{"norm": "layernorm", "norm_eps": 1e-05, "init_std_o": 0.0, "learning_rate": 0.00238, "beta1": 0.95, "weight_decay": 0.096, "final_lr_fraction": 0.05, "batch_tokens": [16384, 32768, 65536, 131072], "max_steps": 4310}
Each number is 50 + 12 x the weight over its row's rms, rounded and kept within 0 to 99. Layers, rows and columns count from 0. The size before them is the row's rms in percent of the matrix's.

# layer 2 MLP down, 224x448, rms 0.0847, rows 214-223, columns 128-191
090:63 80 45 69 25 42 54 53 60 37 46 39 44 43 65 56 37 55 61 34 61 44 60 50 47 51 70 60 33 53 56 56 38 67 41 44 64 36 52 77 50 68 64 67 49 52 40 39 64 34 39 23 63 49 50 53 36 62 57 53 53 42 38 50
095:51 64 38 54 58 54 52 55 42 40 62 56 43 50 49 60 59 53 38 42 29 51 45 47 42 74 65 56 63 70 51 36 33 21 72 65 44 31 62 54 65 53 63 58 59 50 47 61 47 44 47 47 59 44 44 32 49 52 48 46 66 47 39 57
093:56 63 47 52 44 58 53 38 62 64 38 55 42 30 57 63 65 30 62 51 70 38 25 59 69 36 65 42 41 49 47 50 76 58 52 62 75 55 62 55 37 74 56 55 52 51 60 35 36 60 51 23 60 62 68 25 43 17 74 52 52 46 47 53
098:38 53 44 34 57 60 47 53 56 66 54 32 63 40 40 54 38 42 59 32 42 58 55 54 38 39 68 62 64 49 43 54 51 30 22 70 60 56 63 58 62 66 54 43 41 52 49 41 65 40 48 36 53 54 52 35 57 53 61 43 58 47 49 52
098:36 58 41 59 47 47 69 44 70 36 34 51 77 66 49 51 36 43 54 38 42 64 60 53 48 63 58 49 57 57 37 46 41 66 33 61 52 69 32 74 44 55 49 54 39 56 73 36 44 54 44 38 48 58 34 49 38 52 41 49 58 22 46 57
096:63 48 35 37 45 41 68 31 55 50 29 41 35 35 51 63 53 64 51 47 49 27 43 55 78 42 57 51 54 51 52 63 48 43 29 64 39 33 34 34 42 40 39 66 42 36 67 61 55 40 62 55 51 40 41 35 41 43 27 70 71 49 39 55
100:47 49 41 48 41 56 50 60 45 70 65 60 67 59 23 40 46 54 60 59 55 55 36 63 42 55 48 44 64 39 53 64 45 71 68 46 57 64 35 28 62 61 48 53 62 68 78 60 60 54 56 50 47 55 46 57 51 38 49 49 45 37 62 41
090:67 58 52 52 52 46 48 33 33 43 65 39 55 51 57 46 32 49 64 40 40 74 41 51 30 32 47 58 57 71 39 55 47 60 54 35 49 62 53 46 53 71 34 46 65 45 72 46 35 42 49 47 33 53 14 57 60 62 43 42 47 63 36 58
097:62 54 41 31 44 36 52 40 57 39 53 75 49 49 52 45 56 35 40 41 51 52 33 72 57 41 76 49 62 58 34 50 49 45 50 51 42 55 55 38 59 47 55 44 58 78 44 44 52 66 59 31 71 77 35 60 74 41 50 58 45 54 46 37
094:32 43 61 52 49 37 36 45 53 29 56 64 48 44 58 71 64 21 56 46 41 70 52 48 50 36 62 50 58 43 34 67 55 45 43 52 58 53 73 55 43 62 51 49 61 73 50 44 65 43 69 20 37 41 42 63 70 55 32 43 46 43 63 58